Part of a small language model's weights.
Architecture: RMSNorm before each block, no biases in attention or MLP, untied embeddings.
Training: a variant of SOAP for these matrices, 2793 steps.
Each number is 500 + 50 x the weight over its row's rms, rounded and kept within 0 to 999. Layers, rows and columns count from 0. Numbers have three digits each. The size before them is the row's rms in percent of the matrix's.

# q: layer 3 attention query, 128x128, rms 0.0455, rows 54-63, columns 0-127
# k: layer 3 attention key, 128x128, rms 0.0449, rows 54-63, columns 0-127
# v: layer 3 attention value, 128x128, rms 0.0454, rows 0-42, columns 0-127
# o: layer 3 attention output (transposed), 128x128, rms 0.0556, rows 0-41, columns 0-127
q54 118:573541508482639467454527562520518481538489503435461437479409505521505537416488521582549457469506591447528538599510487564458465519528535438509543458537477491512420417494530579543537486461578477583502464508474478531445583412544440443614449441519497487421559499474546492491368449588512483504524480534523526395512454524529493482468561542515553402449489428567547505559534492446496445551578
k54 115:511520474488633521425471530472424543527402547496435440453460516531416475480525516550550527431557580480592507552544558453480521570482543486401410466409496533432444520583465425453565521544599499527448508406462443517488535418505495498529431585532486570394485534467509493468471439514540458531426488454427496446548490499503404489525613512499500422491433480527505572455493516515533536509548
q55 128:556470476499417474532444496417511510527535440493459608500490436421440449434450549493446516466468446409518418523577455407458509540541524477556462487465531433497496454490524467477554505475469576508501471497455476551404512425478396508536471482547512450450576483484486388438518561509452468469411626492532443530493505569409425569510559615620467522519411471555504515497494549524451479541496
k55 118:547514486431485643507483422498522488488443451563490536580550463512333475481519502383499561478436394530465435557552490434554519494550526476455429513470424507485543564516539472477561560482461463482539448530464455546455555420517526519563501516481519531533427434485493397467497544481517571542439535524517523562476483516474522541406459485552481484464385459463577433548471590443558519564446
q56 114:426457422456486405512558509488507563566455495474468541508348583412509421490536473549537578509474475465600450565375490566514484531499562500472463468492478530518566466592516522496527437491539528456579466534465504582493468507490622502493466480506498542437509567425528449528469537489460436528541497480497508432498377540440537556528423477409548513542462562597516456578552515502513482563442
k56 116:560419462451449493512473470550432441514509524424431516564416560470490382419527440561507519505520502463510440491366539527480564476533525428542421432551506555505446469480527423492513457482417487452566535558421524529495547512429442652558543523459462464446514515464457482468389539485570468465558472518449547520512490469456496518451420523505475451482470516614414480571558459513519508436558
q57 121:523501473557539408451468454538473526418507501523454497497550444478481488484442611540463486398501551586448591486546503600541589603382546525562593565437537515493503517438390542488467445550434492477543481485478454514487532440530441485522575517456542431507458528445437518559524441543476501457544519463578485504452528510410553571450543467483444519521531453509561535532594593412485540494441
k57 116:409530497467538449500539552492502511470523533537500561505514417514414481474413553445540439467477578568508548450473495485522580535466421398511528604413433428436542541537373446485543422572423543429529520462570511551605559491530440554466445420518517453476452500469478493519594532519529530437526479464517471507509495554453509458502526544397515501550492535460479561568555600536565451580497
q58 124:405505541457503467526404490587483502568507562487487455334456617414562447441490539451388550496539504480560484602622538468466510461512569495513427461454509474550504442501491502545487499504500551556477518486519487488491482489494484496441542516453375462510528471546566503545440510502488468550454418503556431471499470469505454570500596439526523448491557448544556514448423436536468431497385
k58 119:480513497543490550477465400566521481523510570471515598416458562416605413446526477532462502502536506574565458529533523443400549456533569545448426395488494511560494519526416525451511434494519482445540482504545534544492516560516486530509569425473443513490500475460598446540484496555495499601386409537544582487533414557541479504444506432446514414457494409507508521562452482467421407513505
q59 116:532506489644492462481447489467448542540496524444400496441494531465504544579488424480433422507486460416547513502498458501588433550511549452664483479549474481530526557466531598489546502500501445534586453491558520521597549552469450487508522484554404574407514480471422515455593477461526521463577479519522488501469427486497552533497592472529511471556546442503448379498523438522485465398462
k59 115:550507453532432456443565553601415482515442494504461525533513492470534490458498489477474436566461522407482470510533474457585488593498419444493459392566478477482473497521426499460522472406582475462486328495588522526556533488523531490432493525527476577478510466434467471477537418507397474417546521490584529482442523551520567463462542516525479477495533385470465434425437508508585429420538
q60 110:444490480588480544509540488572498518508404518495536534436416558591567462528542529511447448534576430517502519606580492581480446571509543540477540527606460393534503556528537458406466468573572590442539477423520519563472440474514522517459471520521432576568516523470431456413537464500453512460472414530426505514481509533475559496378494543419445500504606472468444508549454528523472446513499
k60 114:458572494491430585443523404475441454629522574505547455473468550463482495553530599514419427532444464421440549472429542465447418505512507522472523512544515519463431524393465479470545489469448621521549527516510515570532512555404507598463548505569541518565529543518427542359443512540484443512509500487477510513518502499516521427480543544476552521535441461498429501404583483464474473463596
q61 122:521430475477555547545453447457460537430567518561578426471540458488529565464524525547511549465511513493555454465469392415548585476465481474531450500519538482617529444478528500421393519536524583496491502503462535570463566476462568509413412560445408549520497468390431510384503458525498549525594533510545525493523555516434507507521435439533568442561478450552485456571504577512531416512439
k61 120:511525508506526500576426444456551486494580541572559515498555403496515526489482532513437504470428557577526516575498420459501552577507464464559526475524547527577486588515490486432471476530476503384416522517432481449521605496441566453547468478462481598486515502454532535405484496504554533574512541588569602529482565467423524557597474468485535458462441459566390455468505622507574503520533
q62 108:495567417494586514430470536505456459409512500507540518487579513456547399470425482515470487547511576459444463578576524504486424450465458445567427464459598528565410517515365478550633516478496547582491492434463488569461489493558559506538463602443490491471477552549445452476527404494492452528488401526484433460484512481509541561496473484430595504461557461533522534536584470503527491426522
k62 107:442499436563667478481469496536440521488432544558456509471456525480527482457379594516430567519506525549481505457487486519462543453471516524544505452466498442599484470484371480523508510515581476546490503424504478510492430522522516535505454546459493563500519537389448450488527484509420471512433400593451549421516529561500632428443478547486505429561434481548458553472477530420549599481506
q63 104:443518360478536429551407533587484513528510466526568584500519459557535516596562524556414453473461459486463475564539507470480496419518499544513514575517534546510587466539569569504557597479544517624494417549549516517496496526520502490592602521497521511563479460410560526454442451472495555413475485521604412494515479468477517504545438565539471558457446565493485561467576448459572467511506
k63 107:471390515548478468560527531455575504494557419487568496501514486515566503559584587568517552456451586499434413487545483450439459567406502600506503479495510480527453483515415448474564653596450504459459493545437567561507521496567554427420511598498564469505457580489572419492571470547530523445517485477510504400512509579471502544434491550523479517423497460454474477544453451475519523470506
v0 108:515462462529526582504521411503512387469448528518513388550527507373512480475441568462584474484471535507556536526529441461429584470433595539573489478506486383553478562463503541527541491497478454460453512549505490488396517484595427566530551492565595383477433450493532562468484580538470440452420593484491390489502546558488536533552487573545500479432503475528487466530511454468522535495533
o0 105:540543517486456571532442574483524511576506490485384549494405536540528501492558452576472487585524539654501454506538456601603432542529444549433461490463588529463502576548473465540527540512522489526573496486479514521541474516462467464491565543503448481602507547526516573537485475425556568573545543445574630474537541477521511479523520466452508439547589480385539486470575555460474535468465
v1 114:548511484447556460477469370519411484522489523446603552525415439540523560551542549497472524581499498418471487556489446498437471541510505482521508596483520539470555498583607507488521557565394540436540530393528547506412541434481584527486459491455450497451551500554549501543424464504502545447473533556601495556465495540471572561449506478644513558573555466538444544523449520452470454524488
o1 106:455425501498499495512548582554573442424435450569510550444565518556447451419495487462486545479519464494462530482475476504483551513442574517443528466485396546534434499355457547454523470443521559487506416518466445473540409587492402498481553500571514513539401534446438465476557604471573518493474561498453472467478428451461488447562561509486529520451440479458576558475532399493521627467519
v2 112:525475529468556497447467501548427472401472493436561527617610447498426476451508464511452534614511522554478443593480465505463484483479574436532499414464452442488508457437540466422593484490442417516527525583452552539489504514513467496470472463484479370398520536612487426469596578526489403551438487452613524502453496516479474548440527450498503482537436459549553454499516527498480456464508
o2 110:452503497451489635512482561508634555491515491591457508483480493447529436516591426477530462447522475497468451387456453522541601429414486491486534522503614510448503497470468440560469503550559586440512456496471522374509535482495562479568520501482555490549474413512535496487470462458616598415490475450429493497560504515526454477491547510503514556431586502461543502515430461415538516515593
v3 115:522489480490424547565448516496468520501463456508396659507411454470499577454524513414613516517525539473518566488545538465454347510455553481511554469548533437513451522461503510493542443484451462508492539407473578457493612478553595503489545523555428516478547509447499518485572557512470481553547559565533492594524546482498526522535530452454603536532491521444429426412437505520568565513463
o3 108:419500478561579479517506514515520442550552413438570443492610530461571390487546495559453556506544430579439488450477450433489484491509526550542476560521528483459581497456479530498421416572558544525473436530516451513509383528458478550530535505463581500508519509554506491591488464438489542547503508404493444466359469552459518402433466486505484430489513548506594610591489541507463521538523
v4 115:509535506449451483472526561427559440522586455507538503497497523375543511454487513518508550515444524546504524542538507511427433475527517534474471595499480580492563475378536409452528433516441383457504473451423503490557540605501464525476547462548513408511449477374549434563534571470536540459534439523485457465558471455566537453554510460377500560601484549489435476389493455478487461479471
o4 109:464503485416510566532503507551551485514413537447473471535468508528484429524486466576559432460519476506520508423499438481483493412570541427520527463460531423529417531597464563526467497478555460532462617563504446491426456412428514460481536513460566504510640501598419589474489501464388533511489576440536547534396577507478511508494563510522404452486514492483513506563500480600560560462437
v5 112:524465526391544523513481423494540591494513479512473579462545409466537444461429536480498488563464437501501513576556507454409437506581513515496453537480471522481530481560462554509556521477525538353502542361485573525488430446398505504539554480505456492417443557432537469492524562490572606547572446549537499553564500530554515562601497484513505484507522488573468567410452560460417479456480
o5 102:506536474446465432574537621504426437481523510513534440518458504548432482514495456514459551441499528461535549458451401509471554468559463475505577453553462577536496517397501490401482552483495585576516467618458479486495544436451514463408462480525556520532526413572398495470510500533457484467448580493492495458378447387447504400394485505527505565490490545408478508465484495526565481558537
v6 110:510434489610425434482479540524550405488490523428452480524572432539476578423434417560455503514455560564530493449626536497514510497531506453527479507466518449439442542552403461469597515464372492497458592484559454447458545470426493531524588435485570473442606558523497586482559490496496524518556407472481478459489552505532503488509466519533588506502561520482546497436567518485419533530576
o6 112:484474593380568528509474466514483485462551480569505497472464590425622482529493578390527477465441435474478451505477408500528438452518469538495487583410497563590568600494532423508402562512574456489566509490458548456492482508528471490487505519472454460519491387605517529469418486421521504469499531553412493517496407539498464555513535510489465455504448471569486533478373456540467482428483
v7 104:416452558498578505430557561469506483396447440491519483541546567422552604539466553511388494548498425482560487459419525561537511484545520580483447485511490479517494401490472474526595443524452418502637449477448490524453542465513464532495499573548567477417527465516487571501512501584497561556567519485593420440534535419533432497564506457512552417521470478450517465450502515540481542485401
o7 105:564525490447472538484481504385533469590418512489447562426522465509543438498495535530493410433616519494495509611573526505392559515580448372490542587538506491460459619479550517398474510563509510521386534505499498531519450477444520566484485436489461501479483450459529406465468504415417489495489407443502512532569571522464553513518537534501481583551471501522469481572472526425513498531555
v8 089:493490519527562429595422456430567541551447542467482452551534457469537569508553447474469545479452520456546450449546503460591424449508518557427490497491462506511445431662481489513563411550556451448478468487481496493560516530548363451512504455416442426441468471535586532503510549510573502465490448486449501435523522412520460543470380569485434491512466562536466457392514489517467500425492
o8 091:462478476500445614403518535583437474465579458441524531428495494436481497535480460492443372403517441528430549532468518534416463561500529423483466579504516463462544381445533479563436589465434504493511581523447573408460483510456527534530463560545517604492473508527477541533458452511495596484532496486459412499556542506478448427470520544482411519545565483469524457533443553544548476597518
v9 101:420517531483592545495479467420440341496507509426522402538594468473462428457613529507505554549520526530454571498553494487613482462443523480493467487433564457476473540480429525462428467528519556475452529485524426450521596420457524470482470492504594553505519485593415551607479540576481488445546488543539465564453477526432476474496575467474524509500466428452520461547510471555484442585441
o9 094:497536472512450595462512530630472530491376466508449583508547553525558558520492543521608468479501447461528494521461502512408480525528454572534523536537495404466413443592534464470566510521507510492603460514478574437411386506567489443472539544520459473552470484491582419461464386475547497587437533428496467363496522445548548530536501527524510507470509450469550490466475459450476508455564
v10 105:609454463572522500508425548517569452469500491486635434434527549516530508422456437573505555513531594468522470501562523508459501505492529546501497523517502527399475468477515565528496527490452503451479510371532340564453570521549590547506556501482514436486436489518442450553475491485439463474557455471513478473418548555548503581497545464521385567493586503597519498463504562453410515510427
o10 099:439519568437507572474531493498431489491412596477376562497508485485538459502523521374467513549457455503436496435407442550497591475532474419484539522498436437571505610552456544555456533527435496464502530498447514491565449506531451471530457497485492548473489533532513537427546499434573498607445506439411544657467425492472517399486532544500485459486519441473514540504462457493608508439528
v11 103:495562471481451541544462522426557461504476530528524516522496397439527448536578507544521503468527520564490456524408434474497493435542504429551517553591467552486559393407447561422448524433591499457499480554515480626530433536474505472603490522450434501602522585462496481440594462519463496472406570466494457481536425495493492505477499499381493558469484528458419483524488567592502472591543
o11 099:467461535554399426439572466525453510445515534534555441591446586540407499567503482529484465455500446421516474492516550525548618472489558554471444491420540413483487532496561497569543402519430522563482570475597445501484548510486520530498569426504569462480471563493423573484529536501434451495580446441564562531467537490547490596534493527460470540542450538542534550502537452354494505500441
v12 102:522472523437490426434465436441451433556521509455575567528534528529466369500454408442614365546500588448504490474552573466507545539545434543538481610564514553634417498569433519513530614455540497583527404541495472539552492466432485512476452499494560550526533509498452477505496449495528541510520430503510509452458518455563535506478518479556480499544585469458511462500564430547505540520464
o12 092:508454506461555476481646542508589528429470510441467476502427473494440566500452605534474500531474433549527487512460514500463350541451456540461517553486464530459537510456584549522449464560472477445507513445480445435464481555529526551535530497527525437458487472578486506427529487513482470454393465502493454488592515421431445486599542561399545582508415533579397546464429504461495438433539
v13 106:572499517399493556547523342471487496434487569497470485491534434533580549536562487520504470560472575544386558455547521554458575546462525475608568488502469496526493574508508511495542475522489511442520525478490489469484569483611532449454516483563453521493499594546522521437578578508418458516600546488489456542453421523507533553519539487491421482429569592461464550559555528588484596576509
o13 103:362539561527501490529516644524534445543473423478476537524426557558515430436501523441483474519421411553545496560524448392552491530480538553494424424561455474484500428480477522556541519515470557525566436580430490507464489447410452505583452472542488463436437456467547499582453489414539490551428546500540623512483489467483472529455471527473586490529434456548566534425548490496467439516499
v14 098:624605482530565485625509419501515476450490524502496528457430483487446485490467523544523509415454447434532526452442493485515538505553528509547559434522536575488551516472513489483523464615654473491504571458440520589525529565555572540546464509456463436559545479493533519597472490467540496506489507455620522485520470471468454464540438561435486478549603594541487461439554532581525514545402
o14 096:401540488548453542488521502530508477515479516533468497538490553490478496491556458560417527534516514443517444561539623421591566476406582479505415495418517471425494498597514576506449460465422439537500501532584441436597458435471377491509601494502474526409484529512501410470460491519492524513484486569420581564505577493511493511485551481617498462495435480481551545580508592498575473501530
v15 101:528420491427493471431492460516448572476452525522428493432515516597576428548503440536446501529494482465437434527548521533466444524495544572503457537541476510504544510544523484545565572452474443442578432460402512636482526514466521471526464435541359488508576537529543414451555443488479380448504475477496478545523525577463493513539505435417488484577424426496453400515448515571445427470483
o15 098:449557541567415494547620499469449387479535513582596554533527452439423478566550562540472447552577498494571527552420438497478569473483432534450471459474584433487518495504492595467438446540587535533422540504589456398458518521566559539508415499528549509452464462484464597565519552494574549490438478554577477452487447552495499446469513564500509545507498519438544514506508448449487554553503
v16 102:558481441502480608473443493493442507539448431569589462509502538451540511455507472411553566635423453553525546520428459415441512449437534492443472449498466549422542388501516431560487598399423473434556455536505508536490565495569548562445468456558475542409501535553440470430478487455544444521464485547504495492480513491581494468563493486428432491484477588515458480504501536427482564538565
o16 107:499483552454462427542534520510460491446512540445471547537467454456481512540587520512539429390452553488481552442495573485508586503490595561550543517447511476493510552503542502525420479557586606545397473478500497497531412517462436461545468456493478423590530433433439505530531554446575600427532542388535547532446466518452537507494598449421554547485564442482562562550480469547456439468427
v17 096:524473406462450522546548570442490536548413590538524417553445473505462535517497551501463471551552461580442580519515550486588524417524473469554492498492435525554498624556430494483536525465541486550483444546536478503584440441513416455494487544453460502456512433585489390532437698510550448456512487539446592503482502470515542503451491536505521460488527554574507461485491521550435472407473
o17 102:505526527522564589443417551508500438503546490471458529577461480502481488461501487456455507596458467530514495534545528532515481535508619514413516411537563406462507327511583515518430451436477529491467520543453532532434550527494545571445511481524498413492532561408529557528597447515482580512436571491543484467564589495484513483584418452456487539493473523516496378486430517576454502552569
v18 094:446533550541476470607481586533486530537461448527451483580472500503510528387488489451492504570563437559432503474535471531514515366472474505482512492530398460548535566463446524533582523542481507452449604540614445516514581490482528513478582497531511548519457456426609467454516498467557546439548406522512519439593463591541532502404510506574532448524514508547509527629434462453450476481501
o18 095:521479475527437533471433442455540410490583538460473510438542502531472445581492524554553469483425508456488459458547470506522508648499517527479499370455529550485455569504565520445465426538500481552482449492383561500493401486502510554489439442490560359533488418534477453495438551554408469566485480544455472405468492490444479562534462520456511521466563507499483385427513436590560529466526
v19 107:631452516508584532462457399441538491555469535490486500418483471472502536514462523524491458506529515442372465466440535557527505501516477512512531463518531548498474531463405458469483584505501442418484504550484483685477422523459500394616511487539507541530426498529521450542446540488591475435498527468511579590438474479498509593542474514568480545393552492476441469478403453489480555560508
o19 102:413549457446477435460475625547483510414531475536475493517531514519473408504541409426483480552426578601516506414555500482584499498487626444463504531438465465493552522530539479553493509583543490521482465468577500442506548600538512507474480524496546491430477451566503518376563562558520435523532498593494359479547471469493448511459472508521450476632489551487571521528560499504455511511561
v20 116:566536458577511547509481584553565512427386498518455508480462463529426538484573444531418565538498461510494500611541416543538569468498571490507489497550548492543535409525485461503436476548579535622460504498512512508587498469422564474501408630520522518432505557453438462547481526483387546518504469428472465591472431574493517606571523443522467505462520489571538482534476496486446530454549
o20 107:525477505498516508547543415486398531579532484462452550562579572488532549546507513533566472496468579487458502405517532478510595467461398544461525514487456515475481556487466497508424486443438489467503444530515501586458585482536431533497534405416500432472394447504576573414492495440572473462542483503501514493408630445423423456534479472503558485551498409566543390533468570508542534533487
v21 108:554475505455520568523499555559523409558475522530460479469512516584458530459502504508457485479604517532523530483373550621497527515464511419503561411487498552552519565449473437482467546515601533485561512450408490505475556500585511575449511519433536506600614467373465467495468482563583455431543528507469470500505532503432549415501472517456413474503529408513503599474514502470409447560538
o21 106:443572529511541517490438400406515538463479495492525560473478413478508480532487480537485468556398420485505474541581533464571475458470510519518510495516517392461373488512543540499537452509464529458430433617559507467471499517450535426529515573656460536552430472554508511482532549437478554628474458577537565465526460475555476631506491509492502489502563526493429461521442504520600503430544
v22 120:458462567585399559475506560547460483480534486530507445571473502556517483466406496531443566453537579513517544421586565550544561500508538565392473445534483530455516509414477486507570443564470431470474464469528454587467430424465536489494455541570553456507561485536492516568626539463547527513555456521370541502521491562437574456478426517416501482579499469499590557489562542505456444540500
o22 107:520591478396607552497454501465475447505500464554412516425515421435491537610608463449550563546431450464476461580455460457554530447493560482564431508514442500544467527579500482526455510427494494494517580535475520426492464559563572443502511437436471516429526486489497520568477508502485490601522575507575486500487521534480389569531524474608531502423509500450516397492436499514444459413557
v23 100:503485612402511453514514430410579497476538493449533483451495510419520541475459531445498465471464536491620451538504532487442414522586558578515529517555520561492516400502476533500490535507416436504464492514520426465491500560453587447590571500562559585407435613532481517467545557478597442484565489526576546449517451560469475526512488606476530547534466504511490513419471494500559609535532
o23 102:514503470554467500425521571517414523506506473498502531537467498597488474513487488561521558558507535520527589446474520542493604482522551419430465607462473563496442647484506570486465463563578573424508534510507513530438518483515464521404442425532420533476546407525474496573444460543394467466477611481504453589444495511511458561481524480499349506522492527560484616463559516489488499462501
v24 101:492509446558430473508573504466452471501434477496545490475518437470490466461522480454408504461537563440427463475481578416442503458464421409474506595540453537411508546548466446593515587508535464527502561485514477455644542454535504544424477465451408408476484454443492512528590491481495497471496514541499605438516544394521520522524489506570506499402592520546410491490540570576472495566581
o24 095:414583622402536492488433476512585510461492514548510515500496466456484524457500455494522546557467571416515556572549506513599532544482506569579486411420503438554519447477438538525496447452510556573464444514514445458374449544434523441531549486477551555454521599488469513414467434572532458527501532468412437514507527566385557481533532521444515510595481490514576521461471404459458500488476
v25 095:560502559475536480442485550426455539525484431509560435492440576503464526535535538535407521399464495523432517576486524430457470560546368381490450568469527503482521491495552431558474552498559573491495506540435576570493469534526526550494499477523418448552400570556557494533397462521548474569457453570490476409545496512535549473430448441494466463506532522480448493411483454498482362527553
o25 094:425461392454457481535482485479486475522457556547492555486475405523522452481448443491546451531514516439564486520512433538516483449437577592501532532503420501471486400452560552420486437364490533504448600514549444448519577545448493442466526511448587570502564499423550529472524525548486471482559542419439463565497437504536440499486535550447433508479430449496503567506555505507547644423425
v26 102:535495600557506511488399581503392434546456436518455563537465534485492541554569493526520430440504483514481547502558507566478516474547488434413488425510511548496474450454423528523507492525639533524490392569508517527565534451455592477520473527556429542500496530644500479470460526454550496488476577561472573581519466413457456513496516546416501550486523453473440604456501427529449457449418
o26 099:518518464506501425486538470579493582467462555443472478471492506523470514420569482513428488441529413466537485557457556452546515554463498547627494432525512486463527547529589507445478464495425480396472591549523510495486541537547527499467527485450448464434513453395576598440500545620469434515482509404557492407502500556587453484485539496583526507490423445571623521574484567535515542560517
v27 095:554535559516544542418485494449441566468426521486392546564534491432507465488502505459442461525623437477570516637513515461523473484526514477501526551504608493534566453594503607508425514460539519522569585518457445549538533545493492510476436498456525495512555538529435462454472521467454576460528499522587490565504480520356488568463453587567592498553555472486600564551462463506467466461512
o27 097:531493379446442542525568482573501527465559460469558508510437480573423515584424471596528531530474557476410495455421546551488541464457430543535480468613387560519436576456509473404491514525428550478469433522492548491509485462450459493433565531497508419517411479528634521525527455539554486480427444442481498453448511442514508434476517457416498534491412483575432479455518552474460549484520
v28 109:486467484543495506564506551462469430523479467506515494546424395497473492450591494504332529492520562514482510476536473549532522464488466484592560405488421421449495442468443492498500503516533551391511542513506511560479503438462519498489404595486469486450468502473491522579496432472475541426472514347495516502475552446489536609532620558542474471582437502471510382499406446563474466511468
o28 115:510528453477497569417525469599468563529609492504529560490594594533542513445497539545531485570437515470501502479540498465558559564519438468428463482462530581505485521559544442504500506451455411561434382545445498468539472580505573557526509396440573519557424493443573471407499574435594410490529482515453441486542521525529498430484468441531483470491491467415574570511506531400485498520545
v29 100:502495436481454447453497463438623436505540532529476522529505550391472485508454343471403503447531476437475515412394520512517519612512495594579520483493480532517509504466575510585495564626593524460486515482500541559554533518455536474480524475465542542540497541401457544489491525556499405502524508426472518501406509568582502463498582492510436491581441472579511452436484478541492533466446
o29 094:521580652514490495480562535517380565448451483474561517417534496658489519499517610587568512546417457478486494557541521457515592430482470435411509541445548474502504501555420528470484437453485457582485523543526483553477517530602533527496496555505454491364519475576468518485541429491466552479479499491460493559542519427561529504498543466453549511502530535542512489544540619468536501446525
v30 119:438496414492463497538572511602441538556432473504431505505501450513549462489444391458416595549497559450536494455531481479474498498624447486536602485468473438508544482338428535511504462514541530459529519415524499465489554580532537541495559535433517480442436515452492458432507578512526488591552539557456483564530500520530512524546567469476567460501439463434502517427528536428403605463480
o30 113:531507629398536532488401475535541482450534540512557427526489517571440553488517627470605596530469457592553461568483459513498483523497516543566525481573584530557481552554540505502538536466513490535486445537503476511497436386432499459426432535575497442483521477492412543567492482465479516485429530419488539528423524516487485422476505512563463482535563572452547564532430504559600404475526
v31 086:480492402448609580475521486485495485480465466514542463481513528441471553490528559503495554540559432545499473386452410487472540380542501455521527585476490463439539470517548438555447514441523446498612550643530460587486554491532457540509456486581520513521567522489419550466516480438516554501517492588513570472526501475518514543472526507468454450596565471577390458440554443477586451420464
o31 089:501426560586414427461458434436405512409449580454460505469478443499502433501419475550563452436440517479495461551511518508520460536513490528495550490495464454528477523493480558559500455554512463595372475377501424475570539487429514400516545548418427381453454489609481474513453527534509560462522512478562447514498580518528510505566539434445534549556444573413504487498505498558542495470501
v32 102:520441469392507426457498552472470501541393495468454528483544463537465512482500611410486432423455483588501535526438534557449574539484575481531569596526492431518540509417470626565522573453507450460499433512524521600505525423618546399465512503503495478526500502513592525592491503571455485485433476457516510468506495470506478545468397473392505492540466450478527505463521543531457457559586
o32 100:464507399524499532552546432547526491541518542478399513569458574455454539550416413539565473553527499485541477408653512391526458506458459504488457472530537566530417591564548470446412441540498549518519495441497477441520468553479547579445455474539476553493546506499444537492535521376642524549563522514485453513463527523489501466549542551487482525510518538501458512551512520382495603491455
v33 096:515480386445456446519445407528538537491511483472568479477508582499509478465531506510530476475478435445507557506485558519505436571520475481546528568510512413475529599462557548439596496495349524434518516411474451473453410529375533513520507537404635537454520427507524437522525453472545427405462513486513482557471454589464494517516466489488440525545526549514500552512566496568489548496628
o33 097:508566540520467468597555578522542511494483493543496475522457640632506475503443422377549519640492509557525480456545499555467562532502473522444471443468430599529515515443454476513532456460559430533483494514498394534555580450603492542457518477603461498476553465486521540555541486456441499550519526541538523499462493465473490489565537503535502494413593396465382545490524458480454508475465
v34 107:547565444490524413534501414470547501510599475430517507443533554499446482455532536543567509493475445521436586503458394455571495505438488483523581531494510521448509527462517478480517466491531446532532564561436558452396457581520433557638497487529499517542446531409517569490504554527437443449492595458549419382499492488451581449582553436459510477502507579413455520557480448516520563436524
o34 106:392455546570483501429475592473479542574392452535558446521507472501507471474438452441399525568505562431505422416527493498390425467538506514544495464446536434511544491451524493556561517544539457456497475421497454482620454449459487480377548509484483475525504491511564438470514465482466575471545503567508608543543567532546492434340499462493554463482473414522541457535531547517522531496512
v35 107:580527573493562526446447448499434397465507568463567464587551608532560515467523501513506519529528531603528571535494486532506507523475562594408486561556502492488497501428489579488452546447444535480482480501574460562441529464509552489484433581549473524501519487549420416554558444530485573463479578498449578550456436510437465544486548568486402502487573449470522405549382489506563514586501
o35 098:497477500500441551580635480418489492450431372501425576440383414503528495541483485444564511519452479495439520457515512528483503552448513502530501448572423518472495575514531418532514468632543508506532453502505552463555446562477492492535473473514551501515440478535450642494437495530570411513511456433626442481496576531550420544522497455516520539462552554524490546489594487497424488462506
v36 103:495500470524471470539472488510471449523573579482564558436504448463537542535502497476446496490405585524534633538514480591460512473479494489506456520473501561554541634542539483535544533409442473474508443381600530519519494559397535483507532476430541503458576445618454454486561503530533487485524503432491487413502382497491486501562471439574479512561421388560457496495559500462464472427573
o36 103:529572597522506486508522497527546476401503423367438519477445558534419499537461483458591535540532472466487438585466552503527530465578512429436568475560518537485524381455495454433409460539519538466537541613419500517479542524532446497471507550576481506570437491503436565477514479454433439447503463564522520492471623546455521526539490600432478509469516513468545487364460528516470538538541
v37 101:567444472504525525552489582526501420578436428540548431493503527658465414433443491477561454485486577490492538519508526472466499456421420491580516482582528513570543539544505495488365534580525544454463484469468427580513517485408525457480462425401471526469510494536416409533495492531454543484564544528478452467525500515447540620522443475491494532581525443567566465554480493453478435462548
o37 101:411544453488470512486547481505471564405572547452508564523505542418458551559533497543475539589503520553516472486487513542444577502457524524424556474566379541517536502557547536502528440454407407465496525525496549437490509484529413490437519447513555505532512542442560581467558475470546502586532401528541492505515473506429461495562420486408603570347500508513542505462465450614544461461539
v38 096:497614506442423378474473486497464507491486397414534487476527551406439446508511459510383512603470584522575469496503413530412487467546590495513447454465461441569525401476572510485472436442514552515490497498552460618504514496476472512545407527485446561509497457418481530478464476547488519526522512434491418464401544518454530489465538459505561539451453495472493481523430431550563609535524
o38 097:510382440490603515535549481549463489469458565557541533545512500642461529504524559515585513519472478483535496467514544507516517452525488554489547546471542531484411606450427574408508514534434470421475498487425519515508458561533537553526457513565625577569577448493505510465464474457532541413488467537579552577552554476563484491481419495423440494573521508434535500554484578490422504436407
v39 107:507481397543489490419644416521535497486575575567446548465441514487519360557531426560488553439488569477479488545435520516533482432429514477504609512468579388557472481477475527470499402510545464488483534476495472418523526514519484478437513524521456481463452566564457550497442584437465483530529534455484468451440586442497501601504482543481641486509462511471530437512483515492539531402495
o39 103:523490600511579552466440486542465549557549517435484471522515436487430566460524599550545507561559435522569526455567494541487468490577512436519435482540442579440526525526531501484420598413446562529480438468471576554543510473427426436537518446456508439594440462455560495509521408565553455465460502537476564489594508570515549393480519454484485421549459569541495577445479549500484541578506
v40 096:457515393411580474503437560536518484416524562508490595599520476476484528435473525445433578480489505573508442526430536536572431598517477502540438491485533485456465388511544540506501482474445448492526467420516458500506419483499500401478398362413445530577530454528433546541507492470452368503529553487516561525406468483485513539502516541459517490549545455449475469570509517561568538529484
o40 090:469490443501459534409545385551515544497438455383479453480470519507504534542519499553555470557543427383539514460557492497468604400457527526469550489489469538442449481442524504529488509556500611506453524546529441547492543568546473565547475626519509543404485535488448417468527455477593534536505410577489478577551504544475479419527543483594506477454503514558497543488532467430409418468435
v41 104:546460417600489431456460556544490499521503578456472464427435539500532391439524495503492595534502517546533632429542485594517470504541455503473483472453373541514501489550590527511460538538474531533556516494493555501466475581480492461498522482494425458539439450482408457544475410515531480436424542461500383542516545437556564507450522425496528569423541494419403536538458526422456534561524
o41 097:486572486349514519569471466527529512544503539529540431485478581458536545528509567414467472519526506420524440473442565467482552487486482470515499476585587463443498474373482440490512553478556448376433442464435501455529423449548450491564431562550599498458402600582511510461563574485533530548482524526526574500546436525499514518557481509457475361491544489507506535507483532555486514461431
v42 115:485489429477520515571551520430498505524491558487478427451492495540489418408566612450532448425562443478529552548522480485453460413490555472569474436473438418520515572551421542641537529513434528512533537557591530397526571510528435423522513497491471589505452544543440464548560415501416475521525480432551502547477522601541454505465516484477532531482535447529488519544469440614514504513593